python train.py --num_hidden_layers=11 --hidden_size=224 --num_attention_heads=5 --num_key_value_heads=5 --head_dim=64 --intermediate_size=768 --vocab_size=10542 --hidden_act="swiglu" --norm="rmsnorm" --norm_place="peri" --norm_eps=1e-05 --positions="rope" --rope_theta=10000.0 --rope_fraction=1.0 --qk_norm=true --attn_scale=0.175 --bias="none" --tie_word_embeddings=false --parallel_block=false --extras=["shifted keys", "gated attention", "value residuals", "capped logits"] --init="trunc" --init_std_qkv=0.045 --init_std_o=0.00803 --init_std_up=0.045 --init_std_down=0.00518 --optimizer="adamw" --learning_rate=0.00138 --beta1=0.95 --beta2=0.95 --weight_decay=0.31 --lr_head=0.00657 --max_grad_norm=2.0 --warmup_steps=260 --schedule="wsd" --decay_fraction=0.591 --decay_shape="linear" --final_lr_fraction=0.0 --batch_tokens=[16384, 32768, 65536] --max_seq_len=256 --doc_mask=true --train_tokens=295600000 --max_steps=8241 --dataset="wikipedia_en"
Each number is 128 + 24 x the weight over its row's rms, rounded and kept within 0 to 255. Layers, rows and columns count from 0. Numbers have three digits each. The size before them is the row's rms in percent of the matrix's.

# layer 4 attention output (transposed), 320x224, rms 0.0892, rows 200-257, columns 112-167
103:128140106061140157144136065130149146107110117146147104102150112144173133145084099116110180111160176120132097112131157122174129162154166170179179129123157151121128131123
095:114108079122159097112157144120096129117138146127127074147157107115152097106103141159159103101143143116092120128167140133113149121129119137144153092168111112164125174130
140:132175116153146109212117107121126130128203127143169155120156146160122124073129172142150112128131119125154140114145087180124121119139099145143126101128137110107135117122
108:145122124099102078108088145117139120120095122107112113160158117147144106093126109125083097116145100101128145101181117161132139106161156108135125122119123116142062151161
102:131122174118123132057136120121100155111149108133108125129143128158155100147145151180136109134069137148157131105179149121151125134134142141110146128126132131120130095080
126:092155156141118161089100118125112140157120118108131095145113140170139143183126080129125128130121137129144126119094154130115121163161115153134124140108123115140141123121
091:106123095111122163088110096133141136121097159158128093103115142164104124124129178095113155158108138095097089120116123129183116149091154114160137142148152123114134127126
092:152125108165162148107152117129121158136189127162152126151124145137140148119135161108104113125145154096131119121158112113134127159093139123183145117145123122093140111128
106:147132114137130136131115056112155132149208141136127098143114116119134192113151132138123108132129103138115122174157107098140137151128148159124195125133128112083159149159
102:148108136140125112150119095122107122115131112155125157086110119112149147101120120113144115126124102181013117148176098069140130127148115118118111142120086123137095143133
100:154130108158137102203146132138151116121105120123114099118127117131133127150107142130109135128152125129138117135157164160154161118116134141121118149149114134153129130111
093:131149137146155149174100114137129148129122123058115078160144118123159156155129120172152128153147169154116100135146109144100128125172105144119140140146096114154097133139
091:122101112149100114150135108126103111119132151106125118095104132167092161108106093090140097194126116130120113097141142116184105160148090137099126136150085102078148152128
087:088120082136126137142174113139139131131072105163108114134087128140097185120132123140101132143112110135121139126111121095171145119131143098107121148141102113148123133125
092:112137104135116138150100116103163138138154103096117138094129125136123165174125109092133135127098121155137104122043128127158128100151124093086123194153096135136124142127
106:116157156127104119144117158113127088114138107098123120159111108111121135104118097131153133153119094137165161104083135153107149129103113138133130119107146109065167097139
100:084118181129126143154117093149095147135128141143121129139110121100134097119158105138167111119121143122100103141117091137096157096126140081171136109110126136095111141151
109:101165089135152141158108126147096127192089117125120149107149108113125115082142114110106107127112116134142133110166131087122114158165139110133128137142120089149083130123
098:125109139141152123125155112131118096135147126115159168144141091098107141113083123126140155140117153157157163160120110130139161143156138113176126096146117131136102105076
102:107117149118141128170118130138142129140087121135130113092145149138102121106149128106126116132128165101176129131147111141189123156111170133167164128107132133062118108143
100:113157149082112128106132119120089125127130138135145084098085144102127157136190096128077125133125181152145125113167153086132083161131115162126147130124084144132186111114
100:147117158155105102107127105115091122110157119101149145137140128086154174137168075131093133105133124150140121169168108132097129116163098144112144183124159089124125120129
101:129130119060126121185124112112158120159129094097128130097103134114142171140151157136116118123097085151126125137145118086173091132127117139124139147165140123116075138145
181:133130125136159113191130131142111129121255116114126146134120126112122124109154141126134122124109130129134134126000122116105130131115125131128138133116131118129125129126
102:101104112154132138156164086129121144102125145154122068168149124117140124083105118149103126131152133126151145164117160147136133090129152190123151151142153128119151145125
100:105156106114141133126130172118122142138107079124101078110129124154135157130150136114172122115136116117125113133136099162184138127099138063162113139168132166135106121185
086:127148152168137168117150123146081153182114139122171158133111114118167103127151114101125121129125136144133115146119100156138140105120145144139209128125155121157087107135
113:126092143115131090155118134138179130131112141158111098117117133106142137135104084136105123140139142108137182102155073165136169139104127112142093136150134107092147136147
094:134144135123157130113119096106132102132146109134092176110126131179091131107107067114103132154126097122181146126184110131159140135119084138110114126128155103073146102096
090:128129118132105131092152128121132161153071155145120103151073123136120135140155151091167151119143148121096136093072122140123163122158138108143124124152119140146089116144
096:175141093108125135139120162104136124135067121081111133112079099164119153123144102100126144143109093120170113164195163143126112123140107116141098132132125094132123109106
096:121110130117138139067134119147116118121214150141160142141153134117153156139119124124131127130148140126100139128153129105102120120153123138105171128129090149142097132146
100:134134116141129111089141150150122117100124131119145183183137120134137092118114106139116075085125131075147178150145149140076118097122118126115170128159179099113127120123
093:165086139132103119101146140124107121129104104154191122125171117134135131140119142104114145145146107175105143149166135126136125107122118117142127128160116149131148105124
093:081151140119127157152110159124099082176131086108140121082145151131136100130134100100119107119124135133161140136108135132136117139161123152117134112121136082154121123153
104:135153093115157150163110121060127134143112134112131134129150084115079139105133150133078131133119134118158155116104131134117110120149138159133135093144105118130101101097
094:113108092104177139130127124096122140172070134129118150110129101129141119127123117160123149124119151163140130129129115117149122131087123154129152102139137139095118137110
092:103145127141123112158136156143157132152109085116107103106127147136156132133147121157165114082084114118161107109119133153174145174116185089184104134130166141135142096152
104:112180120137159154146145135133143145145121152103140112130126106126139125104141138112140130158092150092101100114123099117162127118165123144153148149100129127137114122105
100:149113147138139160067125124145125119132102145111164109178117110089169142099156112156119060085173118119126135137165091153110112111116148104130170142138121131130103149166
103:136119096131129120083146133144115152082144145107124086155129115154131125152115127117152142121169147122139123106140159183101144162101137162129123149142118122145141160145
108:136124135142121152084125139122124142089113125126117110117108126152131154128126109097083184110132129148103141160067148097109144126108135126115152131118134113164135138132
094:122115153124136152175121115130121114164145143103154138155125114081178118118126101125134096112149146107120079135144123145111138159125180157158160104119130127135084099180
101:163130151138147170161137103148112162138138119146086099173073133162140147113124126132105115108133149117132132116121123190106138107155114114110124135185075140115160126145
088:132148132088158106083083121145145126159094086174125088120131106125089101118121102117116117121101138143133135133058140149155171107129163092181141108128145081133135122159
109:171155114090113162085111163118102147093110114093135103106151156105088119139100101133091143127091120135141112103166185129143130119117136128117084127153096142119069162116
084:140093113165158096105134110114109101154068059149127154132133114119151158116145163117130139143108146115139098133122124153133171150103125083149143134142125141190170113122
101:085110153121114129163119129118158153119103135105113128132134106126108150129119141120152181162122131117121131112125110091117100152146103111075148144123100131120117132147
087:100182121124138132115139161157113135127124100121120131118135146147087138127157147103119158134119119127156178120114121141122093111083075133106109117103132098140160136066
106:121140092101170127203135113138111138117129140140142133154122099133106091146166106118142160156134127093122101123095132130149115121122148078167128113138136142157141122149
101:142100130152121114110150146101121128103138122119138106135117125126131147099133112132116119148131163110141114090093098161180141127111180100122071110136128169137085121145
101:174082129140126151095136095128117137117104119125092116113090143120096142157122151165124157149154140166107137153118132084113196137089191129130156124122132152150122124114
095:129143147100123134138107114113107131132139167115137101110172104127139114113110092132127129145109085129109134072124111160119101091152107084125105090089136103130133162162
094:108126099068128118147098141089177155153094131137118124088153136121121126154127126142179136077117122129146093094148162141162137133120169111127168108129129129140121088099
105:160098162117107152139104113132121142145165162104109131094130116130144101123072135114135121111118120095131115121118144097129108128172149131144097152145137141165125168138
109:138134132123151101220142125127138126132168142115148140137127106104159111117146137125115130107124150130128134155103114125122122105141124124129122143112161131146125131112
083:100088141140147133107180124149151130090117145140114139085180122119105130124117140109161129147175149122127117148104105120120156101145093141109157138091134091134077141102
124:150144131152121161108126123104117132090255122160130126139135167109145118122168114094119128128123091105113115120141152077150118126121096135123138126144127146148136146164
# layer 4 attention value, 320x224, rms 0.086, rows 201-258, columns 112-167
094:181173126178142125127120127171138138140132078067134114077119122134123125126122110146147135129190127119142135172134130114131134113114133095118118141163029136120149118162
144:135164131137112144133123157179126137152133130097072136121130118101140104137110125128109089166101153112083135108136122090126097112157106175074127105130132091086125120150
104:132142166095126150136130148163109132162126168146114128144145099092157106121153127195125104135069133097127109117166160123134121085119076153120115111124086100073120127146
097:103129127148115121134114083111153120099122142130132143147114158132130145112131132068095190092157112154147143111108125151111123183125151132146175143125154108138116184126
118:109133121116120147119111109145122122146138095113113138136152105138143125152110137092122125127100113117105118122138099128135124136144172148103163142136137132105084120163
087:108123178142144140140112189101144129107131128144121124056115110099152160125094121118111132103139126102143118147137128125134144073101107132129122135119183156176138160105
085:145100108122119133155172174138127134135172153146138129149127114081133121114135146148072108172114115143092137110114106136136128180161186119111147140130111129106099148163
097:120086100114129157116114091180134146131160141164144120132145109104146136176106154141112099152144122150106131091082104123116137162127139164149169107116140108092085127171
104:156083150168150113111108131173148146182120112123126131154139184179108121146152112110141096137129158119134106087128107122125149141150102110122132136118113104122112098146
098:154112091158124143113098102129074166104086093074168150085108140141096131106152105128138158129160109118114129145099112143140118123160117097131153170157097119141095135107
093:095075143121122167119117170121150133146118098107155133138131149083133174127116129137140132135120130136125130146111116122125104109150169129140123169158172101127140069154
095:130133120170131076116099120157129105148123098111081126145161105163125142116149121116100105117098159126142139113134085163138112162128125109147151134135105119122144111119
083:145094123129129110127096125162145162170082112077115140132095131153120140139094100118112132113150155130129131149097103146143102117129102095110154178127109134168158137092
085:127105167135119171130134147113130132140136179165146141127134164139124196091093125172125091158090150109133084104078130144135120114088081130135075119164133154136117142139
101:147123126108118140112154158084143141153175126123134116135110106122126133130150129142113119115109141144144152119115087155119123122105153135104122159098128141140152150078
102:124121157130111118143142098157176136141107138139121143140137112140131157143124155170142132123083114143120134099126146114122110119155130165116119078119161131105125112131
109:120138118114140158127133119137147117130098137108082104165143116145123080154150137162146105121102124142160156102201063124121140156108129189132108136111073088108150143111
092:089126157105125135120160155150155116116128134120160130148125130124140105093124115143129140114118077145143143115144100132130125163101122095141125130110149108124146128134
096:123156116122125115146139122119120113140152147136097113118123116091158116126121139157126149145085143150110129133158140113146136181140142157113152074124120147134134153158
099:126145097100145079113158128151143086110122045137090128082181135125136128167103117125085117138158131183155111104118137112114135128142075116097165122140135139107121128165
102:146170134147128156128108149113080112133180108146127132109138162134112106116159137169132096133126131141140124087177113147101148092131134173133125142143095081104100152129
101:076115100112140122118134125117117114147138146109093124108157162112120122150104130133121121188112153158135162112134060118136117138159109140104122137150079119105132118153
127:068079138107147161111117106164122103127138123121102123196168177149133097140196129143129090168142121152115120137124157131107121116137084114141099127108120123110088135087
107:150166148135129121124147084106185164147169090130154139079137160135141121136129131135190146114145108121116160129112131102143122136164117142082133163166124156135132111148
106:108101133130106141138120144133091115098089150121128098114107079115122142119098122152111121142127168136143134149130111135142124064114119147130088108174132135150171158143
087:118131144122112158136116144120112109123175110133092115076130138145157088135150145193174142131121146169152144127152150138126153134123174169140162051115104092117152151172
120:167139108141131115115105100137095143142155141144130144132108111122131113179139132166111084174143123078125146162114113143133132097102118118122130151138119150117093141089
083:116151152139135104128126164129128122142099128083137119155130116131137114124148116100122127138177146123156187157124132124110111107166118142126134173108127076144163125086
092:148121148115120109136125101163129136142143123095150144127131122144168107143089128140109139111136139095119140141065168145143105125091161111093165102120149131137139128166
084:145122132121118154134121134157107127138070148110122143155116136136112126136119131090128163146104178097146149134106129130126114082090118148101109149114076109131119143045
087:109145106134121160136153110139128118139139124175126165130123133093141137127105145151134134146099115127097102075183142123115150136108140152163134109123105130093126124165
096:126167163106125186128154134104127139143159134142123116148108117186124145133153105157190114141075077109136124136169140110143150108121164177134085095111157106098106138084
101:155146115139132141132148162099125136126126117129191152140128163115116111117150137150125127113154115116100102123187103136130136197128158141119128156123073106137146113107
098:104140133125133151118133123156134122133123123104071101124139107120141104128075108139112114093097152125137152112180066111131135161142153156137141099137110111113123114119
105:135119112121118146129162176179164155173160134115100122159126119135130106138109129110136145152119133086101163131133111094125096149145130133076118155094128078115106163135
095:139161051061105143137139102081117122118123165108120146129084115101180140115114133134141138125161126136137129090180155112128128127153141152129159112115136086132111126132
090:112061133152120110133114128141106136114130156079155096131111116128132089116118135113112132109128125106135149159108136148162100120149119084121125115159141161169155150162
100:137157111150123078110097102166161111148136075092122118093153079166152118166098117188138102158122125154145118122152130119122156107103137142140116086081119155144112107149
096:128137102088110128134104106127097143119161141137161123139119123124174130138124158136159119124152144130110133143110138138132124108155115146144108110149199135102127107142
098:160148119131126144139100148105126123141134088129114148116110126106154118131121124178136156138180166133144139132103183140134127082113106122147131140174143154149111156121
108:149130190112131118120113131154131139151106102071181153131126130160139182141092113111084112130136136115103091128089174136122137117120111108124141116110191118166123110135
079:090121148095119132128125124137113141129157136161127113154165116099144118148130140151132120137103143136094134108163136109142116138158131143114118071148142141082122099166
104:130113164145133126131144178113171145133071125121122151100127137110110170109118128087149086182144115109103116166099141124127111172130118116140161119152104142111113090141
090:132111159147129157140132132103107156125137119081115122095115154125121125137118108142143139123106124115175176119119092132150116128127131134106130151131121147170157169134
099:104115158104160151130170186175149110117127100129126128131124138133113140162155147141132103143165144107129131121144156108110083125162101134083148162106066111133131087183
080:106140123133125127127077140146140119112131107104165130082100129148131125131161094135189158121152104141130155120105112161125151061127134109118146112129149141142174143086
105:132068087153137120112105069150119123131135169148118125145126135126125144164108142162050099125123140130163142104154098147145144097111102135185117136148114133114104130106
098:175143094133135118133145137085139100135117117099111122112110124148112118108098129150103149132110106117193136100157115124113148088102125158130116141101069126162126166124
114:129151113103085136134091115102146136159161155093107143109107096099185162144108144107097113144131105112129110174146105127134130107133173172103098134093091087108139151132
102:147141098144123091128095087138109116155141113120115121103141107122153132157132132137076130102155123139113166158108096146137129154144114127140159121146139125143164151165
106:099062121123150092130130130127144117135098101126145151113092096115132107164122116077121130132174098137144130168111123168129132151101156080163158175140149123164112136127
095:095099102097125104119095076122135161136120142108123136168127100139132118156154125143123107154108134159124149129138122148147139138182116120126132145134162071113097103122
095:094131108112134158134155138147086129115132170136111116128115123042120144117094109164133133144108138106135127131143106106159132140128134155102128111167149188132166166124
108:098132153114146128114168100160169112135122127127146132148127136149100142108109121164151095170112122116146080113167163103133151093077084099130117117101174117132082102134
091:144124098150146126104171124122094132140137156137104109119142190147143125115163089197163130122144092144086107167134132113144149162112157161119131142108137130098125130090
090:106113161114158148129123128178161149138066146080123086131126109100059165135149130099098096140132128091097119138111161129129137129135130144132137124113102105142143126123
109:138101141131111165135144132171090110112154140135130119127149148129146133095088073124136123072088128093106127141110103161121130144113142119157100155100146129091115176175
106:127108179113142154109122148105091145102110127085130079129110155152169116124134111154115148112093121123125167101114119088129110096124105126115098136120109113096128108101
# layer 4 attention query, 320x224, rms 0.0933, rows 256-319, columns 112-167
072:100097145154154152146218157149085153137105153120165113143143118149124135126086125203132120176129086131128147115151176085178117128172128095109085135107173148126083104145
073:134203141103121140117129140095073155113130099105198158106156101122115132187151110125164154136140128123125134119091114083132139117146148096119152144124145131117087097081
080:170181136115077082113082109151148118102130100137113137125123127116077134130147128081088144126157163123130127145100085121100134131102153139135140134159088110109160132100
073:112083124127125097138097143125178130162128149154071113165110154127124117100103159086124102122127133167132090134132109177108113135095125193153133160162102105141156167175
081:112092129125118088150120112129152105161099130135094166133108139118091112065097170121136129090139140138141114135103132154087147134116137164135163115121102089164111164152
077:097051120115154149099153110097126166151136168101120081151164154155137114131121110151141110132128129109112160081168181142129107169156154118119110124136124168145108121183
080:082040098150158127117093147160166105151098127150116119124120156128123112128108119147133106108093133137097129129154184159137106107134079125133139148134127130128151131172
098:132133140112145154093190171139124123127142097093152097081132135133164104158159053132151102125128086128135129103136133100146136104164153090103121118114119138131118068135
088:098146133126075122123116126138111104119089139117129144132117134081111150112115139112118160106152142115176140164142107125117132059138112135136146135134133140141133116074
097:130071119107093082123104144111163169133143168130119096145098146138149116103090110106111141141155128141085079125143095148129111139073160145132106158139098153148140162163
100:154133142110125160124186134122127177099146127128165100157159153088123099098120129120140172141115145131073138161157143132161085123150123155109060153154143122124107138089
104:144153137135076086127123107160073166119140103127128123101165121145139141135138134112133116153143126151096114145101104146166085104149151090115105110120119110151089120132
080:129084100162106065115093109143103144135114151152113142168121149117121125123100161122136149109122111137156140137117113103123076116075146174142176153150139109113127175143
093:098096134123173124104116141106165136109127128166115055125157129146144117151166087178119101143127140142095148095118149093161147116116098106116134070137111171137133073146
087:110096131120167126103110169123163126113113147156144109114134149118166138110164110160146089154144090143104135157140127123129152120160131105149142132142148115145139109177
077:139151141086121187136170166118163127131154099150115121091104105127120132125172113204112112183140122108130124104126160123124150111150104072133134098127153150113126103104
102:112121107177092092140094079150105106133128157159115141176131162114095144109082186077111153092138118120168141142134101139123094131066127137116142140142138130137135193125
090:136088112158177078068078150136129134111123107143138070159171159144146105142112094103145115079086128161100182125162123119153105127107136175100096129152112126142134101177
098:120104133137179098073102155145129129098145108128118078097165145144167134146154066141163115105125114135098142119125141103169113156132164125120146137132100120140136112164
084:129157150107158124110172145090144140135152120116128120116108094136148116152155100177094104216153140104128113137120176098144151125154101083123110084141114140138124074108
108:129120138110079180188151107136114120153129148146127163153108096097101148119145197130099165146126108111131129129100121126085122131125106130139108137099135139115126151110
118:106118117162075143141101114145120130130086180167119129179142123119089144087107166089121171097098128138137158131126110129119094124096167188138106180139109107130111212121
096:152131125110171124124142161089169112109165088131138112111135104127137126167171074188124086134158095142138121132162168121110199109147099102117131078125128190124104060143
094:169111130091051146152184146162133096132157139151151178188115123089111140105110153139106129126148129145148141169114098114117150098132131131106128074132162128132081111101
100:126147121148177139114109115117151139132109119118170153125090088124148128166152115096124136117148155150115157130105167101101108136111158139101126123152094098127145172134
098:130131128133143122084139145125123167062141127131145126098123109135149080150125118126142106160177147118139110121087145094146144086174152125114122118115154128076109065165
092:110108099121071105167110121160097122152127159122114147163124122115126146108101165109094149138080161122138116117114120123093104133058125137134109160097125113111139164117
091:121090120123165066097094128138137115091122110094112127096152135141158102117132083128137122116164097131108163124133123116179109126137189102075103070114149140119144108177
081:107132114150135099140109089121059153097158148085171110122199157157128170136091120136167127142151141123104126087123111095139162112141147091054140104123157144098100120113
093:113128142127203087093134083138162089109137106148149117125145161147117155125148102119160131101124119130089123128166165179149115170133165127097119152142155149145126079143
099:094147146146099115117150112150162110124139133137115163137100072121132150140131116139131101154138107102149116091119149115123155121141118132130175131108169126098097107093
105:104118101097133142155109116104153096125162121139109167095113127114147117141163146182132101136147109104127114148125125086162123112175098090121147096119160145089138109115
099:136122130144060137176135140139090134170115157103106167164111131105091127113131182123126155117092162143146123165108126137115126143116139139156112144134121142142111146093
098:113145164124158142115102139135186147143082130125115138103103150100138124153134111110161077098159117173167133120159121091095139126121077126106165130140126124110142114097
086:128142107155130131138068093124131127087134134098138151136098135140127199137161116140148133128148081118106090156148144099150143152141126091111146111135127167092124112095
105:151194129158117138109138112093102159086105136163125136101138145126137130146120142125099113125153159129172101161151088110156109140152154109120148110119100087138100121102
122:095144126120139096115169098146124125109143123120163144130108123163155179079152098078145146110137117135097144134146129128122158107120128106097140106135158075148115128138
115:110074107100094146156119096157166113167144130127108115170130151130098124098134154133127128114125133120127165139138150133096109089135104162139117152127119169110108172162
092:139147168117098177161126131139106150076118137161168124108111162114130158098132149135088126128155106163106121130161097109159141160111116094106116148134161099170147165145
119:131130127140089186123126106092112157105106164111182145136102071104111115098159139105088158184131135114117135159081129106161138132141154144110119113118088066141106140150
098:123142170113133094127137151071137128125125121118127159100142144117173132092113100104133114182166082128072038148133128119113139119188166076142125125135116117171105131129
089:170137100081114130114094118151173151143107136136135124166171131135128139167110151105123125093130165124109149147122157150098120094103138170126104156158122123145101157120
090:160084119113105114114148147088155143121146117102141127127103153117131136124141141169099133109128128177132143101152169127128106137122129097146146071108149167109124092157
087:124139113135125120093135169138167167161105131103154103103138135162109095124111133090133105135146161131117118130145163112111139127105114132120123130132112142146118133115
183:164135121145183103100104142144098109117125073122125119084122171166172126168133105161145091118171110109137092123114146119133146138139144104124143105117121132114131076124
155:100146106131095160159143102119118163154095175100128150154110130122091165111097143118133163138078149115144148119131114088126131106150126170112147181160142090103109172087
156:114147144147139095096142116172100115066143107110151136120117138076150121143143117138143171111175129135097144143096119136138153152137150128117120125129155080129130107119
082:091135116161117101103081084157092098081132129147132136151167153126149132085115083130134174087120148136119123161178115152153100116104124157114101138125125111167113135164
096:104133143089127125170120155140146073152144124164148161114140135160167166150156123145108080158151124129122114112112156143118124130123132106125135141099116149124139138152
116:141131123120150130107097165146115146080123095148114111120134120130177079161146127155139109176154137112184104097110140119125093117120102117124162126135132134148184119154
100:129109127126108093113063155184121115067127128138119126127154105113147099103146125105125122112139110133133110148154130116147156126084147122119095090121120148125153114179
103:137115101109137159126155114157179157113114110109177150104109133070137156127125112095125095095144121137111099135103141141139179168151098144127138146135133110099102140086
136:160124132159147106101147129136089132109120090131131103112142201157145120149119114151119124142143133144140104108133166124161108159135131129144114114114125165124118104152
088:148148129130122113102198070116106162167136158146123124140081109149124129156123125114095126135100137091142139110147122089155110119117117138142127132132134090079148117121
109:142098138148122160157121145125093127131152118150105109168164148104138094097105122155119186126092122109133157154091081170145098089092108155136092144153122095144157144145
095:106101129131140121131148067111130091155169122080148169147142144146173144102107106123124134184113134128053111150154146110132145149146126162105083123118146137125116118111
091:140140120107158125130174206107125115151152142096114097138178089126180072130129125109123113154110147138123152135070116133113148112057110136105140134108078148120168135180
095:106152116141145125130101133115103090134114114126100107160167129105082154114132118044120148126093140150153118130100105140121144145102122126128125117104115150107125149134
099:132130138116103139110088151139163197162110146137112077148131111119131119176101130116121120117129148160126131137126141107122097130114112158171098135156099145117107154107
088:119131169107083144131146171196112131077157143117155156123114142150170168140157127095145123137117086121122131147130097124136156164140135089136151128108135093102138152124
137:118093127107141153169134163171177131174127120140080128092133140189131140153100141156156067142126138139150094109120138113105096103125096126152129136102117178126138110126
096:080131109160081138151118137132102151145095156151116108162134100082106116137128140139119151101100092118168149107139099075127140138149124149110127130165106113123117167147
094:092149139145151102136140119100125122180161114098129151143130156142130123144111143179145113118117142145117133126158140115119146110112108144140160104155135125123107145121
102:100096160165107114136145105131119086150158137155078126109112104111112107152128133131117126158153118112192178151088166109135149108136141153130154127140133179087136125119
# layer 4 attention key, 320x224, rms 0.0882, rows 256-319, columns 112-167
093:091150099119104123131118148116114163070124138167142154107117151075126134093099162124144130129128111133098098137146109142089138111118132118117138127138160118137142189131
063:116121135158129150116142109126062117080137140150150132123134101105129138148145109166100105173137143080138146110136171128129123116144097118116118129124141180100154127146
074:101120151167127142118114110108080117151149125106119095126116102170120108225181101143168133070119125101146130162100181123184141144137119114099122166133137108106106092110
066:161138135160128116152161112160168117137117081123078169122115122167126100083152139121140117109146125153125105156123149097110144130104132136152082070121102098090117107159
074:146145142108139109149070087119214067137173097134076114125096156176152117153143149092112118079145112145131135134162097121099140115099144129140122147116119138122150113122
093:112162145172139138163189164102101120107135104122119165124101127121115116104118153142115146143105121137120053160094149128109128148103115132140139128110122113159114177143
102:145179126158108094156132097117156132126161113120130139170136141084149157061070161142109170144122115134106154127205108114095139142118142183163149116119152117123144162109
085:090137128155139154133120130112087152099091164152176105158117133124102163161127156143138159158110154112166124150112155117152111109162082108117150147135162121154148182078
082:140116175157139147098086096164128085155132122152101117119167131178119109140133138138155144100095117099106128140125163116112133116112117107162138111172149070113131132168
099:096123122115130186140118152157124131134140143146120116115096107138127158118136158128097126098129170111121139128168156118120123099096101161140123103110078117147161165101
102:118111091140121154117106154105071132118131164116131122090120118125173133117169119134153149125123091101151105096118132156124136115117125132113108152140144138147154182138
106:112152097144119128122143150122130139122167130118141143133130150102150106121133151081137153146091139155115134130145110157158140142101143131092124135136178099112104156148
117:146141140168112137176137130102078112150111115108118138136164088139130154089099151161130171171119142122150124142130125165116133086097118141184102130108112164137130179088
094:104111127115127164107176155124082189109121183097175110166109118151126116121134111161099135136135129115130123167129139107156097149167104142126128126128142125149109150100
091:109141105176133110113128113151122171101125187115165128151134130112090175121081129088105154136138119111137120139140117136144122115171116132107156146129137155135089152068
099:095122121096189105088109138105176133106129128120103119108115150150142133186114115117132108086112088109118109142148129119151108151119144107087155148134141089124110110139
079:136114116075143107114110143083140107141143069127105140107150137123178080135147112177146127110149145176118124136119115131123119090108124152171161121101130123133158142123
095:131150137100112143132111118129106150089132202136191123181143127114128129147142132113108111158137103114123121154151135120159139137159104108121134136142161126100111161115
079:110136144157148148133177120153099196110097203086197124121107122120093171113121119102118130150142113097123130125153133094145135144171098138087143128125145139117089137083
111:161097119106152153119123117165176143130127147119093112148103173109137142139122122076140066094105111142105175099141138152137108174142136124117156144121134089127116107161
097:150140130142107100144115118092153096165139074142076143132146120122140080125106139175134155116144141137163130129135108187074130072057125146158129133105073148148155120146
127:082127162126064170152201103144105141122138162198178130123125142102120127074117135168082134146178149104166162132133120115089136108129078147159111150109133111132126140096
097:125125120116098150147089101130125108114135151144118108161120150145101153120122143131155144149066158124136157143133097117158142117114109156152095184122129126136145129144
093:137144152132120135175147136102125067149172080125105123115168126127156095152165129113151123113130115109143103148120128158146168103069156129148088143097089108123172118143
104:099099101128116121121101098119114138085103152177103124119122187097136145103149147108117139119094134113134152115113088189145128134147142113098120159144129127176096139115
125:083105098081141119092135148166160137086115152141115106109096136111174126108092083164142106129099132155087134111113149134156118181143122126110126149142143092105093128150
093:155131134111117105136097112106132108121143082184117125142139112148117085150128144148109119102171118123138116136127105139110139090123166170175104107098121154125140149128
163:079130084106134100055142124138155183073112174109134129136115168102173115144125080122127102133106130130092117123147117118141118150140123149083156154155140104105102131130
102:107117108088145112118114127172141111074142185095106100126128134159161160178113087144142120095142132141073092106142136125128137148165160127169145124131182091117122112146
115:105157110112133091103126109124154145073101182121152128146140159080144143132100136094126098162124138157089143104153124092154120128139131135135126151171160090115106133156
100:144091165116148117105174180152143141162141131097140095115139150130153096123093097135152092143156175165091129121105131085138090107163133134124118151135091117099148118129
103:116136111162169127126138146142117114147107104038123090107114115116107106170138138133141195092157111118152100127135138158129097104111131149116152148095125147100129104095
109:129174186127173120091180143103115135128105097105135116102152155103122103177135110140105151128168146132123066119119134085119083109119071128087115121100129145074122071126
089:131114143150121132097088084115110184094143138121127115130105139135160150124148146154131157125124130130093098117121117131166108161157138116103103104133113152111122128103
089:087109103097160100088123164154155156134109140143151116117111111114110058124100132106146114106136133154112134151152095145130070101088050160121132189114164129118160110120
087:109132121164103180199146143152056122148170131130115150144091069119096131126124185126156185140112124114113124111118163119105132129110079134109133101096121126126076109145
103:154116084142110119141119116157159095112131148146144117136117108153148148109127120093149059128135146108114158131111123137158170129177183170171111100135135133099131146139
107:106169126112109116146142157109091120149135117097170120135137090168095145122140134149103176162144120090179105174156153145106141134098127133167109146109136147089129107105
109:079118109125128123134123122130129128137164136124110183112139129190141135174145130133112137123130112114079087107161128105112123101106130121108165062122141113147124111138
092:140096118120110104145124137172143167100143133148130159127105112158163117140094105155162127103105109130117133166129156128127140112160076090093147085164129116158124163142
107:136099102148147141113127105150145167117121125156143128108122141105158126119147130108146078120134140141126175116093137163133138130153183159144178109098143149171135125134
098:124121133146123138156103117130091103153155166141148140152133141119111154123102167146083137186109159113200109148123157143094125137115163128156119134123129110112125135110
093:099155117083112134127125123112121146114111117121139160117135088123152092155096114182120130173128123098135112193096116078155123146134144127107130176159113106131117123120
087:153126131091146083145123086107086138075144123117160131120108111130148133119131142138126172138132129150154056111140128141139121149107160115117080093160157128129116155157
096:107136131127130148172110103098097188097141161180089162126084079135085153101131162121137114146142131096111173089099166138090139142133134153113167114131144116133139116131
107:120149150131145096114099140147135141121133163081092130138121083147122139126141149149121160068168099070113112122154155157110124118137113093154102125095150154085146111119
122:094157101125106139129142122123132124144166196120135131121118139071127109109081179171107149122116127091132158126099138156103104162103106153128139134127145097110133138092
112:117155088140085118123146153134114177095108160122139133158106119060114101125122152104182131117099125166073146111118104141112117138156138142121141107121130131111082200107
100:147117108166121133147105117143167134110121095083111120105105139122089151140125118077131115147161119126155168182165102131132155106138154141113130134135078178149109128121
119:102113139155138141151109149118137111155144105103100136048118132136115146157168141126109160154055085085087085169137142134195107144110124095102134108155090142138117136158
110:108142133103123152082176095121156159103122133165150113151134188119138094144148091096132117149079156145096114112119107109121113120101124140113129127117131110106129176118
095:118148160127136136142151107180091077132134152137130102137136148116142097154119159170110152116125147182146102154116181109146122115099101143154112093122126141140117109131
112:084167139103125149163143143120117177077119154147117204099115088127110132092139153156108126105175084127097144139162121098074124136136102117119157112115161110161109107141
090:124123171136110157086147155201151173154144136134125130127154117126141096072121123121096131123169168104122133095089127172098121149162111095134123124124128145122134126164
082:145129103101136090115123119066139102123135127124133127130144126110148104151144121141136093079117072122120147118132154166125156150128154081092147143091130116135154141125
097:108134134114135116101107114164174170110153141085125120088145156128119102109144129093163122118107133135098176115102097144103132110139126153135110138148135119153131135132
088:123133129079132138115126095099097124136168106137152099115137143101136143133159112116138101141129128133116139089109137140130130191140146143078108101118133154124140182119
100:123119135118109142134109106126135075087126144122129107138131169114120164140110125155133155090120142105124183122111145115139168150113033113141126161156146102147135144132
106:121098111133122134192116120113125139133137137153175138149096170132125124118127180129048160122138137128181135148133145172102111179130113133136135142137154116166113145115
086:111116113105151113142105149162180131143144112115125126113103125111142115157117158117094088074163129166116111152147136105139086118108077147117113113107122144112126087071
113:114126129139176096140091129087178127123141074097120117088123155145121150165160132110097151100125128152111092141158132123169126122110108149113093109130134155107117090148
100:184144168118101173118166128150106154119110160134130132169134124126135134098122097119123155101095139098149114117147122130094100093115082090127135147075141137111145106096
108:137115113166098157105145126166096155103095153095128127117131123097127128088084110134154161066126113111067151084082102181108110120182109138119147175123125117119145110081
091:129098138112107134123137124138149148111107128116118114103124172168147158126161105110148099132109126136083134158117124147146142140141131089117126179143135093119115128134